Part of a small language model's weights: LayerNorm before each block, learned positions.
Each number is 200 + 30 x the weight over its row's rms, rounded and kept within 0 to 999. Layers, rows and columns count from 0. The size before them is the row's rms in percent of the matrix's.

# layer 4 MLP up, 3072x768, rms 0.0333, rows 1452-1485, columns 576-623
102,125,192,257,188,178,174,225,204,208,210,190,222,139,216,204,187,185,212,166,196,254,244,132,262,164,211,207,177,197,247,164,254,179,198,210,223,188,175,199,240,211,192,247,168,233,247,229,238
103,177,219,240,217,232,185,178,225,254,186,165,188,184,237,215,230,191,233,150,174,172,228,202,207,211,195,177,235,176,163,156,200,191,163,243,162,146,183,209,200,223,178,235,220,211,196,207,279
098,225,179,144,183,176,190,205,159,165,202,155,188,187,187,217,225,159,173,182,239,180,241,206,206,246,190,215,202,229,205,195,218,192,178,214,195,244,178,229,227,224,231,212,201,172,187,164,206
097,216,188,152,161,224,172,200,232,200,253,203,199,147,190,234,246,244,245,184,184,186,194,178,213,199,117,202,249,188,209,235,205,182,217,185,193,208,179,209,185,208,224,210,183,243,196,235,195
099,159,189,235,199,237,154,145,222,211,181,204,227,156,268,151,212,192,178,184,155,204,185,214,183,214,181,193,208,242,161,180,192,200,231,238,205,203,185,184,238,213,194,221,221,161,258,205,218
099,173,188,207,168,203,182,162,249,277,232,209,166,144,214,217,245,219,184,192,209,151,171,222,164,238,232,184,200,182,196,191,156,127,166,251,230,222,226,211,164,233,112,162,180,200,167,203,215
103,181,202,205,239,183,190,237,221,199,163,219,163,245,267,199,205,200,225,146,260,239,192,158,206,187,227,218,175,192,228,168,214,209,222,167,194,230,139,207,159,174,198,239,195,233,178,183,205
102,199,179,143,225,206,231,203,169,218,213,172,208,233,218,260,196,215,188,167,177,175,247,239,269,253,175,203,218,225,206,191,202,203,188,204,207,217,201,200,153,176,182,203,174,200,159,200,217
097,182,240,209,207,167,247,165,262,189,204,192,241,155,197,195,169,232,189,161,144,266,203,192,276,168,163,221,164,274,188,173,184,168,186,230,240,259,146,180,231,241,210,243,151,153,219,150,211
103,175,185,176,170,225,218,127,265,216,197,140,238,171,226,176,224,212,179,198,215,176,242,194,238,261,187,203,205,213,198,169,237,205,176,193,172,172,210,145,176,220,186,207,216,178,237,242,208
101,236,180,148,216,198,208,170,194,214,198,252,170,173,141,234,164,219,179,269,260,176,202,198,189,206,189,225,163,147,166,160,233,229,207,228,196,164,238,173,175,214,200,178,187,194,258,197,238
103,218,244,207,205,205,167,191,185,147,187,184,164,193,155,217,216,217,197,198,202,200,197,208,254,163,190,158,226,239,195,183,200,223,198,170,178,152,207,198,179,223,234,195,207,242,206,237,171
090,220,226,201,173,167,225,196,221,172,187,153,239,236,205,173,249,218,232,216,177,202,217,222,216,215,146,196,168,210,182,165,190,160,226,217,213,230,238,195,193,178,139,254,199,214,169,257,176
099,162,210,260,201,174,204,167,224,154,255,176,163,219,223,197,263,161,200,197,254,171,230,177,224,204,134,181,172,153,179,213,176,113,195,221,156,215,204,173,208,233,146,240,213,201,207,268,183
089,204,219,230,179,253,230,227,236,105,202,175,177,225,215,153,247,144,220,177,197,254,265,170,161,196,210,205,239,208,199,227,205,168,202,214,219,213,204,136,175,221,169,153,177,167,164,213,224
093,182,182,174,185,234,162,177,219,148,221,226,172,195,239,160,163,282,187,203,155,184,219,159,194,193,221,178,212,204,168,204,186,170,227,209,182,244,225,219,185,217,233,230,190,177,167,223,165
108,234,221,170,232,210,203,177,211,215,200,186,208,216,172,189,184,201,181,203,204,211,187,158,214,218,219,236,129,211,223,182,206,191,214,180,165,217,213,188,237,218,200,192,184,214,167,239,268
095,168,191,197,152,247,250,202,221,227,176,183,181,205,213,200,217,187,172,200,170,195,189,188,186,249,116,183,220,157,200,141,255,209,172,160,199,210,189,245,218,210,211,208,237,210,169,186,213
092,184,217,223,206,223,195,171,143,211,186,209,185,205,156,150,192,252,219,190,209,219,259,167,173,230,172,211,225,223,190,251,180,168,240,203,181,214,167,239,180,187,195,220,215,168,214,202,199
101,164,227,171,225,184,181,179,192,183,202,248,201,181,260,240,178,189,171,230,206,211,178,206,229,208,217,184,209,212,200,177,264,220,190,246,162,201,230,184,210,264,219,224,212,180,190,183,201
106,163,178,196,214,212,167,229,181,185,167,155,239,218,209,221,226,204,240,157,236,193,184,208,257,208,164,140,192,208,224,189,159,151,211,154,183,199,183,178,226,191,175,216,242,235,176,233,199
106,205,200,172,252,218,191,160,224,147,160,182,197,199,193,213,212,181,239,241,182,230,236,232,194,267,239,215,161,228,183,174,227,184,260,172,194,214,217,197,206,232,249,209,205,205,282,204,162
105,253,184,175,160,217,185,167,226,195,204,240,179,164,188,190,216,265,195,190,196,212,189,211,207,251,201,185,220,229,151,240,229,175,167,203,190,197,230,195,283,214,138,210,202,178,229,175,219
100,229,218,210,140,224,173,178,254,175,226,203,199,187,201,223,231,232,204,188,196,178,183,237,224,221,203,180,199,220,184,168,204,102,212,189,205,193,239,184,225,211,209,206,195,236,257,236,190
097,178,154,150,131,210,168,193,174,243,152,151,183,157,192,145,226,162,183,201,161,254,228,202,183,224,237,194,182,200,170,238,233,177,166,195,224,232,176,203,230,229,213,207,189,243,247,200,218
109,222,197,237,119,198,175,161,262,180,188,165,199,200,234,211,206,239,175,182,283,251,228,154,191,170,219,164,188,228,183,201,223,154,180,202,194,180,170,189,213,203,183,172,249,169,199,164,159
094,185,187,275,207,233,222,169,161,189,216,193,222,183,206,154,194,203,195,207,233,192,198,261,257,147,191,166,214,217,211,208,238,156,229,233,182,202,194,158,210,191,234,279,221,234,229,174,199
103,246,153,152,209,244,227,166,239,159,155,201,242,245,190,228,180,195,209,212,212,183,209,220,211,196,220,185,211,181,157,218,228,208,250,174,211,161,178,236,220,194,227,198,166,201,188,224,173
102,188,181,177,170,232,186,164,223,160,211,180,248,143,163,217,191,179,152,195,162,172,234,166,223,230,175,131,241,199,222,189,178,188,220,176,157,241,173,193,221,223,174,178,172,248,183,157,168
100,229,249,211,208,182,203,167,217,184,188,172,231,214,232,171,150,271,236,227,236,234,180,245,158,244,218,202,183,250,205,170,176,189,157,202,232,194,166,201,238,185,194,164,191,170,208,163,264
102,225,206,147,202,202,213,173,196,220,195,180,177,223,230,198,259,190,225,206,215,213,215,195,171,224,194,179,230,241,191,234,180,174,186,197,206,162,216,228,250,183,191,219,178,195,196,179,185
103,251,212,200,234,216,218,205,232,185,223,179,258,185,181,192,272,220,277,211,204,168,176,173,214,190,160,203,148,256,134,195,192,167,179,153,148,246,250,240,205,202,132,165,199,206,202,241,194
098,188,194,157,179,192,207,217,267,206,226,162,193,238,239,158,167,190,221,247,189,177,195,169,224,203,197,175,230,200,192,147,242,222,223,223,176,188,172,230,246,204,119,180,249,174,219,206,217
099,228,222,163,210,212,212,147,179,204,243,236,183,206,251,187,175,162,181,225,221,143,204,155,216,203,164,232,167,217,201,199,178,187,157,171,179,186,159,181,166,187,192,189,206,160,235,207,215
# layer 4 MLP down (transposed), 3072x768, rms 0.0238, rows 1452-1485, columns 576-623
102,228,243,186,200,250,192,239,232,207,130,190,219,209,150,203,169,237,205,198,215,150,222,192,205,165,227,165,166,206,188,189,183,203,164,208,206,231,227,171,148,210,235,234,210,154,191,226,240
111,182,191,210,207,222,183,263,222,237,224,145,199,212,265,155,237,268,207,216,170,206,232,207,185,166,196,243,211,203,186,213,188,190,226,192,242,193,199,218,200,203,212,162,210,186,193,163,239
098,228,187,154,214,204,178,210,176,211,176,189,176,173,215,188,156,191,214,177,191,240,231,173,211,159,177,215,218,173,163,218,225,257,242,223,232,185,227,178,172,233,189,182,199,172,172,137,214
093,146,208,224,197,218,196,236,196,238,181,229,182,163,162,197,184,178,180,168,265,235,211,183,201,235,157,175,196,179,188,236,197,180,212,170,191,211,245,226,223,151,223,204,220,252,201,165,243
094,180,186,190,208,156,219,214,189,186,215,207,180,197,206,172,200,148,189,193,156,157,177,191,215,240,179,203,215,203,194,191,170,195,251,207,260,161,170,232,215,217,141,206,323,218,200,252,258
103,243,191,218,192,202,201,244,190,160,212,125,221,239,193,161,206,184,237,240,192,183,147,194,213,195,238,125,208,248,194,220,225,190,153,156,259,214,229,248,197,225,204,184,232,146,184,185,197
101,197,191,180,157,254,204,189,173,230,197,198,197,204,211,187,204,186,223,190,210,216,190,212,227,212,196,174,243,234,243,221,192,165,200,202,102,138,189,219,230,134,218,150,157,150,196,208,177
106,196,244,164,192,186,193,219,244,213,200,265,151,190,244,205,161,246,179,206,189,167,218,192,150,187,186,211,188,184,173,202,169,193,186,196,191,219,246,174,220,201,175,226,237,215,215,177,200
092,208,151,192,202,185,211,168,210,171,217,185,220,179,187,201,202,238,176,196,176,207,246,195,198,204,200,172,185,210,177,170,231,202,216,236,189,185,241,161,180,114,192,267,196,244,236,247,236
108,248,188,236,166,183,248,217,197,207,228,205,188,207,201,218,236,184,209,166,218,181,174,237,203,168,157,151,169,227,167,248,246,160,184,183,198,131,196,217,229,246,193,220,250,198,187,159,226
101,175,168,214,166,189,231,194,181,202,246,195,252,152,248,243,185,207,177,167,188,226,201,204,214,149,219,163,192,217,246,176,181,222,204,215,221,198,185,190,250,179,178,140,226,160,228,180,193
076,181,249,204,236,180,181,168,236,215,185,144,219,249,170,255,228,207,171,194,207,200,161,229,241,226,236,114,208,218,207,194,177,210,178,192,207,217,191,212,218,68,225,173,207,203,246,206,204
089,168,216,187,185,269,233,238,204,209,140,211,213,200,149,171,166,139,148,175,199,186,191,167,193,199,197,190,201,163,190,194,231,264,168,208,207,223,227,191,173,205,181,192,207,191,180,194,189
102,175,202,169,228,193,181,174,229,190,240,207,203,209,184,180,169,191,234,239,161,198,230,167,188,173,179,232,197,226,194,142,246,184,197,212,173,263,188,233,219,257,186,173,197,263,191,191,232
084,166,215,220,202,162,194,176,184,187,170,205,245,216,188,257,196,261,176,279,200,165,193,186,232,179,167,158,224,217,221,209,173,160,152,215,199,226,204,211,189,224,173,212,197,169,228,190,187
087,185,194,181,228,199,216,203,236,202,203,212,199,200,118,233,237,164,163,184,186,199,226,146,195,234,160,241,228,249,197,238,157,179,235,215,162,222,220,223,205,212,195,186,283,196,171,233,198
123,225,181,229,192,277,210,159,216,239,223,143,168,198,187,216,170,203,154,178,194,161,199,184,193,151,143,213,203,194,182,212,151,184,157,194,210,260,228,199,196,217,197,175,203,276,178,215,218
095,173,162,192,183,168,204,204,189,163,232,207,187,255,191,256,227,175,253,159,183,222,162,167,237,191,234,228,228,214,227,259,145,158,224,207,172,195,239,221,187,198,200,220,231,178,232,236,221
079,103,188,227,180,246,169,317,150,178,198,182,208,144,198,175,183,195,182,224,217,197,188,188,211,233,177,191,243,199,205,216,106,226,212,210,248,235,206,171,200,184,157,191,211,250,187,159,225
101,201,213,238,181,193,259,174,219,208,193,113,199,178,132,123,198,151,172,217,252,218,142,157,182,317,219,174,192,203,205,209,192,225,190,225,251,190,236,192,180,196,209,176,213,161,249,232,178
102,166,195,213,206,224,217,142,215,151,224,197,174,214,142,164,225,175,214,209,212,206,236,229,180,175,177,147,190,138,219,207,238,230,167,202,192,188,177,195,214,211,196,199,234,210,197,242,231
117,200,226,205,222,189,180,207,139,211,185,167,194,243,202,202,200,180,154,213,177,228,172,197,218,218,196,226,239,188,208,204,214,216,192,221,142,200,210,192,189,347,165,195,203,237,224,194,224
115,181,174,220,172,211,211,228,197,191,195,210,191,225,180,188,230,211,199,191,205,214,181,183,183,166,197,227,195,154,183,258,208,211,195,196,224,194,190,214,191,135,186,126,185,232,244,229,173
085,226,213,224,223,218,271,169,211,224,196,200,183,251,221,199,164,201,221,176,172,197,230,218,270,207,194,232,197,204,223,219,196,233,157,242,231,155,200,245,209,100,209,197,159,240,210,209,273
101,186,154,225,186,227,236,155,224,195,145,180,178,183,179,163,189,167,189,228,140,222,217,222,248,203,193,249,185,197,190,202,223,236,172,224,220,228,203,165,184,197,213,208,224,212,222,181,127
110,199,217,258,181,214,226,195,212,174,204,165,184,210,207,196,202,143,217,215,195,265,190,206,215,182,224,194,259,205,188,206,194,225,168,268,195,148,200,205,216,257,177,212,188,192,227,238,192
087,178,186,225,226,209,173,191,205,214,224,196,221,184,208,198,202,222,205,175,124,172,135,188,177,227,147,214,183,160,203,165,162,166,149,186,251,191,171,197,177,208,230,192,196,149,231,169,198
092,191,209,202,214,130,235,241,197,183,215,197,202,229,208,188,188,240,194,217,175,185,228,214,255,180,219,216,190,208,223,198,263,262,142,178,188,171,204,189,206,93,177,175,226,239,214,205,229
105,216,194,177,160,246,218,202,192,170,231,189,217,158,207,235,196,158,191,158,190,198,229,219,164,218,197,201,199,224,196,240,173,154,152,177,217,212,194,261,163,205,204,245,164,157,208,177,236
105,159,204,154,181,195,208,196,190,225,189,229,199,238,184,199,196,212,205,229,221,232,266,199,191,217,250,243,197,206,197,173,194,206,170,179,187,148,238,167,231,226,196,167,156,190,189,218,193
111,220,237,196,219,190,203,213,224,231,223,136,228,211,203,213,190,220,245,192,226,214,170,230,175,246,226,231,194,167,189,241,195,177,193,193,172,214,223,178,214,207,264,210,188,267,183,196,188
098,191,221,175,194,176,165,254,213,196,184,209,179,206,190,108,191,170,146,222,164,174,210,252,249,204,216,200,148,216,174,214,193,180,239,155,226,189,204,192,176,214,182,179,175,211,204,201,203
096,193,167,219,228,278,202,226,205,206,176,212,195,184,200,181,165,210,186,258,188,254,194,204,254,205,199,248,172,146,167,162,171,214,188,171,245,215,260,190,148,167,200,172,200,135,202,198,205
094,225,232,227,262,182,222,193,166,221,235,212,149,202,186,190,161,158,200,216,188,230,213,252,235,214,174,199,172,188,255,166,153,196,197,191,189,148,192,179,211,236,250,211,192,183,160,151,215